config.toml
n_layer = 18
d_model = 256
n_head = 8
n_kv_head = 1
head_dim = 32
d_mlp = 896
vocab_size = 4231
activation = "squared_relu"
norm = "rmsnorm"
norm_place = "pre"
norm_eps = 1e-05
positions = "rope"
rope_base = 10000.0
rope_fraction = 1.0
qk_norm = false
attn_scale = 0.177
bias = "none"
tie_embeddings = false
parallel_block = false
init = "normal"
init_std_qkv = 0.0493
init_std_o = 0.0
init_std_up = 0.0493
init_std_down = 0.0
optimizer = "soap_variant"
lr = 0.0043
lr_mult_qkv = 0.4
beta1 = 0.95
beta2 = 0.95
lr_head = 0.0123
grad_clip = 1.0
warmup_steps = 200
schedule = "wsd"
decay_fraction = 0.468
decay_shape = "linear"
final_lr_fraction = 0.0
batch_tokens = 262144
seq_len = 256
doc_mask = true
train_tokens = 815000000
steps = 3109
dataset = "wikipedia_en"
Each number is 128 + 32 x the weight over the matrix's rms, rounded and kept within 0 to 255. Layers, rows and columns count from 0. Numbers have three digits each.

# layer 4 MLP up, 896x256, rms 0.137, rows 794-895, columns 0-63
124145157137131185211103150132149141113158122110114192147122142132128164108117100155134156140101143136136117172172096101184193145093109139118122105102149108120117110107163113078151109133140113
153084048134102139138141154164140117148093090117105116113137084154103121140151145110146105079147083194119119092138084123131158175112132206086141128134141165129104141114137131105154050169123057
097135084142139128108115177150140141196179129134157145178154170120100167155167131146067129078072044131082102071124130117102117111122108061143106131213095149067163167103167148078114196081168119
118183131128140126094133148148152064136134098128140094135097119176137167113112114136122088114171087156105127151115140140106143070098074123113110135147187141184162101119122134112137115175112107
152170160192131132095147076117122136161125172152104146095144106122130111218109127100185133150069166126100087176131139104180156173140182138119113114088104183124169128128112114175171108141078149
116107123147122152100159133087102174102144162183124187089154123101107097136097097063129111126097151157096172094116148133085132123048176191149118095176153127104069087101090138122091152120131146
211193187158118088162113133112075121190139161148113130135147095138150169110134103144109139070189099159118106144126184127117150149151172118173139104084134144167099091162149032125149139167080103
161157063131074103137108154092096098174141112145156078141107111126145157132135152153168203129110126111095081174154126114122070123110124122134093078106127148151115159142100100140131100162145097
145173153138169074121114140071094117129147145091162088146080200057153108109174123134140149104093136111120157140101142110072123114119147153126122153143118121122093095122109112144096104155133120
071128121145091080144088138180129170068108081101114119098125112128171107080076143126121178112103152129164101126177114178143094149086116087087139081101113073074159091203105156119083144134129175
082121137095119161081201094151089137154136097150166120082135144063131087124168089102133092184132083095115107115175166142119162101123174111052130147099133128089095198123118162041149141068140143
148132089080120132159097141108163103168148157222152181129131119125128121141219106103108045202171109109122161172107079143180120094089117074120226167155163108143066153186152090112113097125107140
138184106135143118117068117184169102132131085092102108053151147105030121130176106148107126105174095105149173129145147090088164135123163060144086175201155167191139104126145129143106077151160168
168157091138136136135129103132160164136185100126184109143133091075119163131107158169139085145147145173132102130107167146154117102158169112101138156098153120123087170146127129175123085154122166
128183170165170103083116070175134148111138154080123125139174057190183150112120144124074136149084147148164115117051108106134164141165086167143107177188148134109139160121133104126151143107128152
046094091109072126117126158077099093088124137158191130120100117110165120149150140144130030109078141137091121131113161114141101117066111102151133137163094113162095153138130121129159180117079067
155132106153100166171100142137070148066131141092165140094161164154110118083148150144113175087072052173076098119121109126128134137118134093131099156158157078125140144138078100134096051135149145
105057148162109112097159091187087168139130107179132067131120152119120097126147174148152088109121142098149105076121133137096115167124150168102160131121088119086117187128130157161105143123143120
151177203069122011139130095174149197170169083124144159151116159103155160107168159123136172055093181126122108110148204076114116091063178169121132120138107141175144141078163094197198116141133151
112179166060153132109120138094130157089133064149122090086066116169138154153178098142088112126154109120127091107134106075163094102163185121121186066117117091157107151124106137142137163085137128
114114124090091083141063078100195126125136129121098158159128080181098164152160121151101133091109145120131113103126125119178138112186139175113119146142170112109132124082167112163141123137142122
153096122130109150132148152172109104122119079139115136132149140150166136179070100177092091155146061154131117101185150120191124066183154106130077156120099190164201105193121143133110131155141105
101152137109133097168141138136144172104113153097100188102139128126147080051144166113185140124094140156143125123141153168142143120108146165113128107111154135152122154173152124166113177124073149
158125121100125173118099106090145102157123126159176147148088100097096110179138129092107145152094127122068118109104112202145156123173125142152129116254153108171137068170109115130099162167159062
120120106081129156097117129156152105106151099156147183132118111131138142138135184143137183113089117138129173139178105149111075140109140134082086118101146124110147102089086144109086161083113107
110086139083154096095161086151151182078117114150167157118100087136117128160080135131116158087200119093029182138092104171164069082084135134151127159148157142105172177153164172130170115097168145
095130170152133099115111166109134127110128091074113077112103125127078168151106121155147142158211090130127136094085131104048143202157153095159157121155083106134089106128164122100072124126181121
127117089148117110090103110091118078148131141124061112105125172167121100144075107154132105111116156143146191089128161127125160133172120136106086055131150138168139066180041105110077167136182122
170110137175169119110157120161129190154103075120070077088120129112121117160114090142141116130088146147184155203083094181183127129143170127142163061155154106094125105116152131180095105150152136
136151128117086135170127172064115098135080133114094110174140129148105167119136117129131159124152161107150103138120148097069170151140128200149063101127136143131166122129122142150094137186126148
110163106129122112123130094125146119173099141114118075124129106139162098068087134172155085142184119167097147105126160197086074146136123101127148142105152128093152211125182246105119136180083178
131151089142162146105119172148130113193089146129131136100125146161144135061091195106155132176162098121184156081100108147096145102151139146109133110162096137154096153126156140137130145114079152
112088128169188193139150131117128141156127169124098143139227107125104096111164121108140069116066198185092087067108125114150210127160114188082118103102108089170120160116135166140117095146123147
149124121166146123176158140135116120160127096103140091139194103142120139109157119160192154164156111086147141142186113186102163136160130141143096133133109136130104133151125155133154079123134124
102135120133092190117132142112160099117133089149108099149115135126149147170107179164067143145161152121136119150059140141084116127158077112103130131123169133136158142113184171124145086108134155
147149128086126094115103096100099103116163030165084082133124077192149124089169121159174150064137074217152035070114134131090119116184216161151179101120152132106132133115156121151137080123165183
080197142128105119164096057146136171095123152084127116148158164134126015118135134126079113162125101148133148110105127147102139128092142144168128127191143074109153158117073118124123122152145108
081159151193131109130095126084138151107159105169156058125188093146138121121123071183136089142158114107132090173101148082130134089157147154102104106087061137075128139110127192161185101138124193
149171232134129167117108117161137170140154128109131121143108147105050160113091144097137145178087150153138083093156163086113100139080054116150109080141092081138113105141174092137127147112139088
160099152130117112204106128174159141141162074154077138078106161140167143118134086142163097137173153103104164134114196180126089139128101133098110137124095136125137118112122099140136198152052163
096155156136187124123084097116134156133122172107160147132170068105119201122101196135147144079065114082111126180108136099084115134142163108114185155193116113149226204139134154147118092045205114
067107120095135109083113109111148148113132099139111162066090161154153093114163100117114108065151206117142126135080079137142108095138143149163097137131205144078096090149109168120147155111141137
179075170102126106087090118136157139116125130111140122177144121155093049149093139065179130136092129117152123123135143137124168084095166095136180091179131110081097125157176148163131121142125180
132117107128152106139185175131077091110153141115085120173137165142131130138137115148113127103082110136133086091128092123118139179133090120132176140101125094146146113121124126160163142106144121
163089099238187147169154204190138104130126093124136137087133167118187132079111103145129109072154128054089163142091153074165074142174175138115164163131110153122109123140114132134143153121119138
179125163173136149089134197132148083175114124079132110159139179153087132092132127156121149159149153133085091105131112126132147163053099118164142206165128189211167177069143027065177086121149152
162080120159173043120140138092076138054157118149057118145102164125136121169198075129166109110172060117070128119148120119132073185137129104147100085113160184147134141129121177132112086098160136
141105155117137118143148126103143144099137136127140106137182096170154205080160123138094069160084137112072150113097138124131165177140127133151162103170142112188148130151164076115071175113059112
200137143069113119144118104130147150146129207122102118072152163157111118149115112114125139098085119162093128138077153177098146143148163157067128082135119103106181153106093043101131185191125131
095130133166189112076051215089108078113107099128154109148085110119155151125091112136148146092146126110154150134039131157162141076132091126088111147083160141107180140138123134108205075062138102
128122096118088137101129158171193136112120157131173140158110114118080119143090135168161109163170081136172101122079123206118140122106092134134134118156127139113080173021087082133116189128103106
111079081082138151115147086104099103135121082097125101086120093088104064132118157080131108131065162094131121122165058140084132127095049157111055124097082148113120145127134127202147074048131117
103111164179106133103102133120140150100128114109065152046164131118115187127084149149087125136181125099177105151113133079114106174136152138144133125094126112095127109068114113112120141177178122
110071167067163119147102122120184142118158119113130200101125126093092147136153077203144166156108110116155149099190165076141093126159145159128130122188102210157123138101170067125097093056149135
103083073064150127169123106110112193143084077113146180082119179112156135086072172124065152116143086124119121071059163148126134158073172178134109092156196072100154091146161102217120144088125183
130072146127088083117119148125079145159114122134107135162110128121128107110097131130130099126161099128130065122150106137114109143113169053172105191121147131120070167135106111103132126119143178
103129082143111100125102153168157082179181097103147157176115143127126155096121122101091066153129131155162050044124171100131088085085116105159132123132104184157153124128174136066097148095149161
142108164170146155114162171111125131132164110146124157171148166112145140094125128211152116105161106134135120105143118103149108102185074126112119134106120127190090119145053092117111123080173169
086163125070149124088116152189077117137172129104131151106136056215193072114111148149119097080126124135146151142172116075115159100100138142122121107120132138114129127200102119134172157127117094
150148183105103084084020099063109061115101164111112110000122131157120116134154136106123159160113141060183106141151116125122094165177117142188158125120082072091138136134132137144144163187154126
151126082081130128141135156062167148079118101123163133089104088087099086098073098085103117094132124159135138164108089185159113182118151102151108126170137078138177089157092141116098190214120113
167143168150133121117084158123135136100151087123054157136052113080137159140152133111088127155083136125111109176130102121132114109139125150088154102102101104111114137152145125152128118140112120
161123117172127117132122147164139137135138110127036148111113152055076092103153114137118094128100096148087154145157173173137102093129122191134081147104102138152217135135184095116120153092149136
146136154155160162160137163150070122124145154114167157209156164124089144106131137167105148137117121124082134094140128206144141105102096130162123132188107116121115113071087088154090142082134170
187134081151096222089145154165190096130117165117178096110083179072136171105129123176166109164117107192144114125142183052081177201163066179100169151173078079065126120116116103088177129104151152
175084101128120139159107160118129107106075109152127069053136175180101153153091127123113113100073120097110077161098130122125138102156185135127089117142149163124082155124141191096171133128153178
141123192165154071104188149163115091170121089109116152140105120093164167102168159145196144026100130097082086154114186106121146159144128100162154135171170155157158108120063080179131164118175113
150139184190136088125129126066075137125209115110183114135144072103134081166097127110135140119135080096145146163116142121082069138173148108140150107113148165181150090146104143082155102137170119
127135119180087084099131149147103133148115142091151104130143121130148113135163184181126054214151083127160125148049109144138141092208100090153127146054179142164096167123130157121133111140125137
138070106112127142138121138161125174082148100150095124148177144153170045103139081164146157177139139162108106136138145091154094147149140110194108172090044139104158076125161132113140112140168209
112201120165123160160150121144146079145157142094175158048167112140148075116183159096100118111157082136155122156116105121116168160164164188096123113132139103131111125153160152135134097142052076
165099126138151146102151136107143076120168116140147113134151175129077109149171176183046090107150139094170079129115116143142145139043091105168120113166141128226162168105131091164128178131150145
149091171134136073125110177208097120167152073064072136104101072101179132152138120111165134169163089116209115107148130093138135171101121092122192106133119134168173116156143098069127143052095111
135150149151099195085108133128177140158151082115174102150174118151161116189089149137074113086116097144161107095114027100176130149090106157147118166112124084109136135103114152126163119082155140
119130149144145129171058172150201153123125107130204168099168164071178085125126117135121090154074105129118086150176122129138112145142138133141130139125086096086147120150154118149147155175105098
102135114162178136075120119091127134132107094108153090110121084124163154190102127095131145116133151129100122097124134163137122145123135156119167148124112135129163105144088078127112136138134139
106112111058118156148083191105120151120114166190118130120167111114146136170110097145182046102053088121169098191133109121183168154112120099113150153139132116164112092112092101166191132100096120
108137094123137131109155157150072084158063100123142152092115075051128127111112069100122134148082114144093151133129153110124119154113114074145123079135111117213115100109158086158135087088134123
118160114184128155125111071111129152155150173192114119072146201121184142145149146154104104159167079157060113148123161123098107159178141122100172136098122125159066175106108187098144074092122138
133150140145122158064058115165092194136137087092163070151144147104125132120192098136080116041147181172151076097128080147104095180185082126134097088141161169111155136217131078084108112076117119
141150126113120106140148151138142128124096116096136149090124139121162127183109150164090138105229116135153171135104084151146077116122115144165147072199177128120154102127164078061101102107140097
116073103120114110102065129206112078190126135173128092122184156147107132121184106110131148085190135140102127160135121172156156045126137075109107173124147087122186126061126120121130142157136144
077147135160104147210112130149115094106127163177167073121179138155121099129113110087154035165061025120132096147139131155038198120130112156174117133153109181161118112158083140114159175141120188
139137174146127127110127133171128130152102136144130143131169112154110131147158164107106081084083110171159176162071129163144143089112156108141140131118138098158123125140087191138141163125193150
116154144139135126184166193140164155116112132126164105144117147122093133192171091139120159142122103135034127176098118153097127134087099140130126145122126105089144158095158095108090177201154093
174122147093138168152131113135168134148127067187098128149104133135116103160132050122092132131139140088116121051074104133109102143159143091111116144120109115129127144187140167132084169159196111
121122183185116166173137130107146158094131122149166148122127142142113105087095112175056151130093104127118172116120161120171102048092169148157114124091104134147144100144148151074134145100180134
149147109129159081130183139156198088128128161111115139131134109094178098144081082168146140079134103123017164118169166066112195124162130140096111107136137142138106148156155104114169091162106054
145158173126148135093054139144114149112151122117075130192167168152063130136121115144101104124047118093077127080115139163122115157150126148161123087148148101147177145145159151113136161135153194
062118083163109100108119160089097123078159138122120131138127134122116159105149145173141166121124136132115095140105138128157116095121140089149133178140154076119123097118151192117181103142143145
177097119156154085146120143130114093096099107141132076103151106169123093145130055153104127086076145154137173143092145142124136126087097107178095128129121132174126125099126085128106091150103175
076124133101123122137067137154093161177162100106104128072085115183135161096150078131127125126082106102093096117112137194127153071143026075121122109167076131113134126121145153144203107187079140
201157128133115070126214140065171160111165124169129145114185151176126125077194119122139043178110059074139158127104093094121117119145111092154156072096152124140124098116095096134142102133093137
064166091125140112100125132111115123151131125087092172137169131179129115135140108099071153112067125172140124192164121136116175101151122145168136125124202108145111107145140145111066085139114115
162103131099055154133166163080134079074130109144140093123149112071075117181166047146136099123079112106080124142144117176125160077148195125122136088152135026114143127080148097168122096125115085
067171162143133114158139101117187106142161169111138123134121179134075170157088087122082126106112082052066180165140105108138147149133131140174064094162107158117155131055115128099141155140201112
109148127119174101099126189045135164140171119126146122128155143115156123117121152140116076124102102136133129140122145100110139111144129166110095080132135133103187112179111105151112122101131104
080150110144097121179157160124143158204052138146101107175132045133153170097126194133140110099115124139104161174123136114153144057115093183089121101110127148139098150124162102151130160107128142
099096154142130089116136126047077123123121143110163083183215153091149113099079136147097128127124066126107104097109086136166103097111118116096145144122144127188148167106109076084118061138102135
131158224120173132144081131130165146134117072167102138171162106127112166102114113070120129141128135139073129121191155181072104107120177162134128142155181141121143099140156168166168119122086094
127143177164154081149140139117134111102116159168117094188126084123136165098185153138144142097131106200120110128157089122130092128170150155138141083224139105226209092161118115132119116088150147
154116107154090168146170112152128127198079125130116110153155183072097142105119148131119106134125116198121107082112147121098167120169121113131126155166161168156136126106070125082157187117071061
# layer 4 MLP down (transposed), 896x256, rms 0.132, rows 794-895, columns 0-63
111057129126105067158136125064133153101097128173142069123087172140173068120133121105183144080163172102143038108109097096124096131181120092100094195141118102094081114110075086176137118133130118
116089128146129179129205115108135132185082166122173093169132099116136173164171151133109128162113099175127141090121059119188141157127138112050127111185101082128118092153150127137104108172122133
170157109103194075108156131131140131095132107122124097180116169206125089042127166238168172081090147116130165119150165145144139159176115111215099072105095090135128086055123147158087159080137132
108164132133129114152160129132127161102141092154120132093129174157085179140106113141119131138095159121062159103107151172115134111103101149091134107136145088062141111094102135058126167091192109
132123095118075106126148113145127102154104122089158085174136136144152167110132108173101131125169190120113145113090118164113104109106124148132152151099098089115064123108096144088143133107152159
127149108109128135146197174120161029148128163133108083146169140117179121159158149178164148163113145126109132141110106161134143103179128212122149141153121087163147169117134153160145072127136116
161091108138138142048148154046085133112203154110135143160135100111129123163066152085101099132090124162105118131129124059121089081118188128149093166163099063136160094131131201193124103127100141
143139144122057151164134098138096090162151152114159175098136197066125104114105173149149104072157178047138166037186151111130134134117082131124121097150129156133087108135125108115214129097146124
156122113113156141091141067170134135164084096129062114123170120153124154126132154174101144106204195116163095166096101168161112149120071141141118158155108140148170108143131141064147138120152139
135195142162124101128123128154102153107088132097127170108169156110106112156119161130124104105124127178129047128130129187137132127130129154119128111118083134101169106164136136100069101100149139
103109112162110088155141143144179112155126142162100120133160137153056161123176152130162167185125104085099107124100155091120129173153179169192131150171106143130096131158162110116127123146074157
172099170121118126191083194147136120131041104157076139146127133120142100185194122147118193159161089147138192057109169113137093119115123116118139131159118121090145110084098114141149201134165153
093158098125163156118128089113098130192083070124107145136173104167173113150117121139120125158179170126159126151161143132157112144134111104125125084129138141119167144109145121103123115094177134
097128092087115095115124123160164083086192143087062162120143074129094174142144131128119094151121117121128145107166102085114128149115121127146121082150128122163092120131122104141117151119122136
113104080067104101104146134094098092099149173107155090173126155113126141163138147155132072144132101132139112170157080167152117131102116122065116029156091106102140199170179144155130106100078195
146143114148124073123215102134127130154110142130161139155120120104137160091154105172160114089122070146139159119132141136156115141105094116083149158142121136103116135147127096118120176118122075
136086153075117164096147115118151076161176155084108105142157152167101155126208101096091068161134160123174096146103063098093102163087124155150118158103106182089142085188087116103135117136105165
124152188106121103172073106094156133135116145127112131108086069163155155129126175126086167113122152153097083134097097140177171112103112147118108172120076129192071093068114180108145105169099082
113064091114164128148097101102176098132118181173141133146128105107134060098063133147160079087164172133153112109090161182154193181147127125094122152128141127149123088087186133162120094067117109
142142101081083140117134172101169116115106158115188131154108114105116146120149149150147086099077108081153178113148164182142136072163162137101148149172101124133135143100106162102117156161164092
124189122130180159109183141169104173171124117165127118099090184080109098113136153151166157177116182126173122183162104133087194151112083098083186101096105106180133112171141143096091141111143186
171119138124162057157155144093149169079190146149109068119193132135146150138142140101150162139127137138156124132095137131140109145097138145149180199145194115116139135106057120145138158125137191
109086168075118166064113142074078114146173080095055077184163140205135110148096140121095113155060143137136157071173146136117127143155162051102124109132077100138122099118081121182119132076178094
139157143126149136154152135138103163113169093091137122112115095187122171100076130140098168122139110089150089153124115109093119121099158143145151126099127092080160091115165105137162090083154135
118130127168092136213125124115121110162110145102117116132132112119075137049132152094136062151160152096111139133107170107193147140128163112143125162189139196111166085152170134125122139161105103
145101112172107159103062148145140156100107157076145113173160096135128151108110085074118123144167111116162128106130172113134105177203117131163138111100091167148134115134153123137110118206172115
145144137115132134225186144111077203090116173106111154144183121126098186113136156196153101160138182140156100152123174134174126128108142098167121123141172169158148136171105159105091150170147157
141171114089125170059125107198105070158073127117168096135168160095116182056134096195086140072163120168086155140144190109137067135167154154139118095135126116111120140157114077174127114071162120
149109182112132145142119128113108107107166111099101133169107148159152067100111170137133119174131120167123109143134139161064147032112079143117118097148149138111129168108178105160095115144054151
114063097148096068123126142155120150125101080183135080092132153173121144077049180108091119145111166102138165142097100131127162138142131106115154040200099105122119065134160137109143127112121134
128157124159221120149085227173123109138070117231088119135128146151084109103168159177120139104125113101092134120111111168025164157090100161133116121144125088149154140214092144139145148141130145
109127128130102085143132120154153125120166154083155119109127115172103146146147193155171138148125229100151102119127135073146081077057156150150185103143212137184124162125120098090058184155146080
129136088169159166088139120051112128148117161130121144109080123147123105124079100114103152109120153078146107135107140148167128166078086187095163132129132136093168111161112107143122129121187092
165135143089092117131155163166105151127061128139132140112139148134119175140090082098092081102092135157100134142141121107126103103119096162108087090149122154131049043148093113109148199128102095
174077149158121152142043172153177106107125140137208147150176061097077077151128187126136099146155147078095079154105144134161149134122134042148152198155111128109110106133154161159186099148119153
149134170111180072107083088118143089199131112150173102100154132247222135171097177182140142107110149209172080147114169169058155091151046067210128135117161163140121151106119031131169102150206102
166131111140144118195102190158137082149124153145131164139087108099110138130147050201069116133119066145093100135103148117101148126140103102138092146137099112153120141170108169129124128117147149
133118063147167149122146163166108150123115119084089165172146121118138195069094081042082183091120071177127112169113114155151081157094106145091182133131101156110179042084133105117082177170124121
110095121115113107130131153119137044168111077142109116095141162086047090142139123121140144073142141155100174227136101113131099087104122089124158135123210149163068215113134127106059079101143140
116095111097146129143152087139177103118101165152130128104165111200137137133142132149186105141092075084141077090123153112109107122155163141075161095117145124131107104131139130104099114078160148
165021184097100091128131113114119123143143128130134091036096137076150142117137126134138086046137132153087119141128126128151119079124096136130153103110096100133116054149114085185136081149125181
231080110139164154096143078124164160141140175118160142123141121079124129160099080145114167140136046114110168117100104070151163161110166118150074139112176133092155091149102162135162130105113074
087147189070133149184153155102149092053207116125137129139092154110131198110123119115117134115141146138146113109127181109149085132117116121123158133145114082150119110091147090168112144103132127
130133090162124104122098154132088106137130118087140118142189110177119109137131151145132127175147126141118154167128114123117128123149127167160149160174111140170091161174178172204115155102158129
160110106151153124127196116067130120125140119115136146117172144154148126143159113163120149147170116075107086126120124140098158096141111056096149088140110116132132080130141103170140216108142070
090092152101129175150132081067139129098061161128122095153138082029122147143089134109149102152135150121104064066178152206116108121178150118119163154119122083096197150105190153132094086144131148
195095180140148143094132074149090083129077148118099097112112121144099172073165166117120138086124095125122128114163201083140144091162164101136158119112158104113087054144095143161135139093133125
153112141075119172186119146159073118131135147122111129155115129126133167075140127139105093143125153060144091093145117155158086101146121137120120125091167114136151134131158083115134152133104091
101177115152164157097121122129121136090132077130119137145095125116067076068176163083123139137144157102158094152119172120122148114107103131112117152101117067116111187122114077124144161165097168
160151161156088066140082016142137080131080119133140096158150109150146149159132172165088126125113094127157100120140078127158123123074135134149128179158129128127061091138136104191137162157103161
082152100137140156133086171139125149124114101139026141119122163134092109133124146118101165117165161158132097103113110113149160077161147101132104123155065109117097076125095112223086105122059137
124127163179171117141140114160108144122146083078123177082119130127120092064193065158143187117108090119149107136113089161135127130151150031131172071135152112135121172206132141134131116156158139
099102196104066203133160120120099133166030107139103128162130185136124101126100047132177199076152119131119143179122084126139103069113087175163130120141122148042128092183165143170166071110096124
158197110159146067074128143163143146130148104088145134151131131059088159167113119128107144085153105124136173176079124134128138073135118107119102125105103091121098121110127135152068118146073143
135119155107111119098163074131166163093076071063156142140076129153138172152080010119097115108138107120106133140138158128125118086078089107099034113157137150085087138142121161123135137191049157
157180124085169130129127144115142163200146099182133148086110148153087108082089088148120137157129116141142103092135051148103119094120023121196137110121173104128186115148126134143198142172157159
142142087083099104144098105087194177142123198125197152167120088115102163102121123107106080153105129111159147098143118213166104087103076081134171106084136103123147163123113128068179156131169133
183127132194184151175089095158131188140169133171129088169109144192111175192087160089135126171093165110107112142097156101114104093121154105118088127113111161189178154110104121150109128084136158
149102125071089159106092089149107142168187099168109153068175164137149145140101055155127161151128045118116106164113181136121140136081154152152150136111111116128108090152099173131139116148146131
082129062170201087180117122112135114108139112167136167158108141121163116108071177148096106090094122132116048110148161152097174152055126159120103088126116123095109095087171072104132139094067166
138155101173134130150150133072113132167101128133044130092175148125108147095156139186143133138088111097057123141120107159125144175105145081127130060063096137102077153174178107146113095113133150
138115137052170146085128138185146129125108224085148086164147088108139110103160094133161118076141170132174092144090090098103096114116132097108113100150158155127165166065092093094131074153128104
179089115103081157151184108074188120097197143140183114110127092106178171147052108140148134122116182072165141158134116093186120148135128115182157140146073134111084090129184161100108140089154159
140135093154091122138118150168106151181143119158073139098109136129053089131046142043139190165107144187167138125124166112142141161095160112099131184140189181147164144182140199117175116107110153
113100111146118048109139106153121081122117164184106097125119118175179143169145147102142153129066046150109102086154143172134135112139083100031175076163200142163152075208061140140119198073126093
140096141181131146163118137084197129115126125065134142109124163156146133140181138137200141165043138142136095181139168114144101096124132135155199123103178103144120132128131169135128162087157127
082112177150088199111138164146157134145107166126116093054158122093191126095107136113142135122101152166129103110118138109166115103110109101118121088161116140119174087133105081136152145126140150
119165071097148114174107164177220131152060132156095134120126124155092131143155192127097143145102118130123106089101075161159180132138079111150099122136102107098146112018127119126107097109161161
102115151150128124163179102090120088128150174204125096181117131117095151124122135187133138113169134154065139158139125143133190152155132174106119132183055112179060081167112106165175133134069098
085103154102180083122111150152114132093068071106163153153130095168124143069066125116097121099116063157162077157119107134156142116111154099122118107127159192102160090121120156130205125169119139
136113189121126097111105064110080150125159105108152094134086124182112065179116130131169110091063115095129113103139121181089105101093129121139118117093192108118136104130112199133174130097176138
133174121148132130171139139120120140130133135153126117121116129134136142096207140136151164099149134094106111149111079141146139104130062069096132098147144096128115120107145073192119151068152135
150149136104139118136163133111145119132117111117171111177101105074153092099164164131128080149122088153130103151130106155092118129118132160125131109128111080108130181109154118156119152162116111
139136136112074127164135107118141129142139135126143123115089147174162129100120136112148111115124109181187129136120114139159139155135126145103123076100134139136105104153150142151139127084172108
101169123111078126153138171126073119128117148158078123179078154154101124078146175156138147160141176101120143091077124113132092139112102095106158098110162143178094130131119161145111067043136141
082133186126114141127116080137095131141143165101141122128108132128115180114152181165130094089144074125123111097128131121126162163102141167145091133105088194128104102128132156124106120124132124
180158114115138115079133147124183102102107123171125085104089158154127083126117114104109197137145192161086164087159146132155149120133164120126126155076134107109134099128145183071141151139132121
147123146115060101148112116074174121144128171110070117165152111134109109090179167124160146181113138149099159033079203142071071170198079129117143113083188130143145114090103143102090166105215125
166136096144106152144134148144101128144130102087154181096077084123133140091143132093193121131086174138116085098199115063132034101124185137026156187143126154133160151168146054101169181104141154
119111134062178136154092106120126091123163189165113124077112143165168157191129104123115134136145105155198108153099210121135133102148156094144157191143051139108155191116198123131161160159139111
125156144175077185133106043124094146176156092102088160078132114141116128179103123147101145144185173163125152103116103150187097107120215106103101099151135148196113167093144124171111124186151142
116144092126131186118109096135064140114163098142128073125145156080141070093120128136138139144155125151082114102137170150107112131165109087160133158088113124109105110104122171144075149096140141
155145164138187097143138192105134140051150085096131160098158139126111140068126165124105167096130107122055172099127187069150150148161093124148097134118045107101109149136082170141201074110109153
142101099140094154159136111159132083102113135110106168092134140108074138088157121096132104134098089127165114085175202146130165113172173098170156126154088164133155182143149152163109146148140117
132123131149119130134120106162101104191065178150168106168137104141104122113152105142143082082156138159128099124110063125161117162086136048058153123122128039154115122150095167110093148059121150
124081158131166090158092070122118130053073195139125124102088104085122128156108104111089147093119133146080127200087118123148158108098085073128090089149111147156128153109133134216154102131120114
124115136149158151121198128112149106064110141115154114077090100094097171117122125173127080149109170074144163119157219137102130131119133125107096094112079107125131129155085131042130156153141115
114214117073112121117153080175105146046076131174102093116157164106101154145119130147141099107133143102178157099148216167068119092105107123086129138182092134081171145172114126141044101154099094
180128114094107114091099091138163116103149150126132080096171107089131108113169126147134101078215184175087229142173133121143170126109141144154130112169117164130121151091044106137144043138134111
152147176147124126169092085208140138141134145109172160120113080139152117126141106079137141169111099121175151165111123156152130133146126135150130139106114192135115172088084088114105160078139147
121138144147113072149150125138132175180166148072120145121076117103189108196158153153116189156162164167078175086156122092103128137095103091135090098113054147204146113102098151071115149163125142
119133155185102104138152157154136138160102097121072153110156120114097171137094190122151071155176124190143125137105107124148140133092111116143110121139130160117149114137078177154109179099213203
106113153118126143167073154164099151124111171137125128102124130102092079060095147109094157184171139120134109118117130114141145083099202132128135109129041090151169094110133118173144163172141228
153093147096130125148074096129090097128142166125163088130058183135147092143161141176133120136150133102158187142114150133135118175162119139149088114114136162147123163144086175103162190087152175
108157084141133172163140125117130124073105112108146120140118131135125184094118167095126073100126185110144155111125144164156119173091077105135145074153111114118133086165124146075114156154110192
092089139112105152047101139132115196160089120131125155130097144117185147110089143119136101148145101125178115139138138086087035114138140127148116149103167147186173132136175156132131135131172102
104124134119118155111112146134079195139129115171151150117112117183171177112162123110104107092168126087123081150132186107096193130147083123090111094131109163073152135155156147122142126150186128
137193105152147127136045138162152177080155095116098111120071157133122112135094086104108130120130148076146141113151127156105159109145134103152152147106104161146168102179144132148151124149141132
133122079138044101107129134188095163050071150108080140124067131210142144147154138094103113143086139145137122130145139091050097102132131129108100119183140088156100090165124071136124211124096160
213064125159117195125092133079118145130130128148094174117134105145122126170131145148119096116147140088131092137087124110197114092122075107171105116172114095127074141112215091130166106113159141
154128147116132137107114162115120074129150150114137107118121102124096157156129076096156148125081054111107136122091118118140128124127141112111142162138096165105126184104135130091158159149134066
102110137094172097139124109176127148181163104153141184166110129086134106149097123190164125115154132154154102113159137175141142139125197124103056136153132169123108133132139151111154119161117138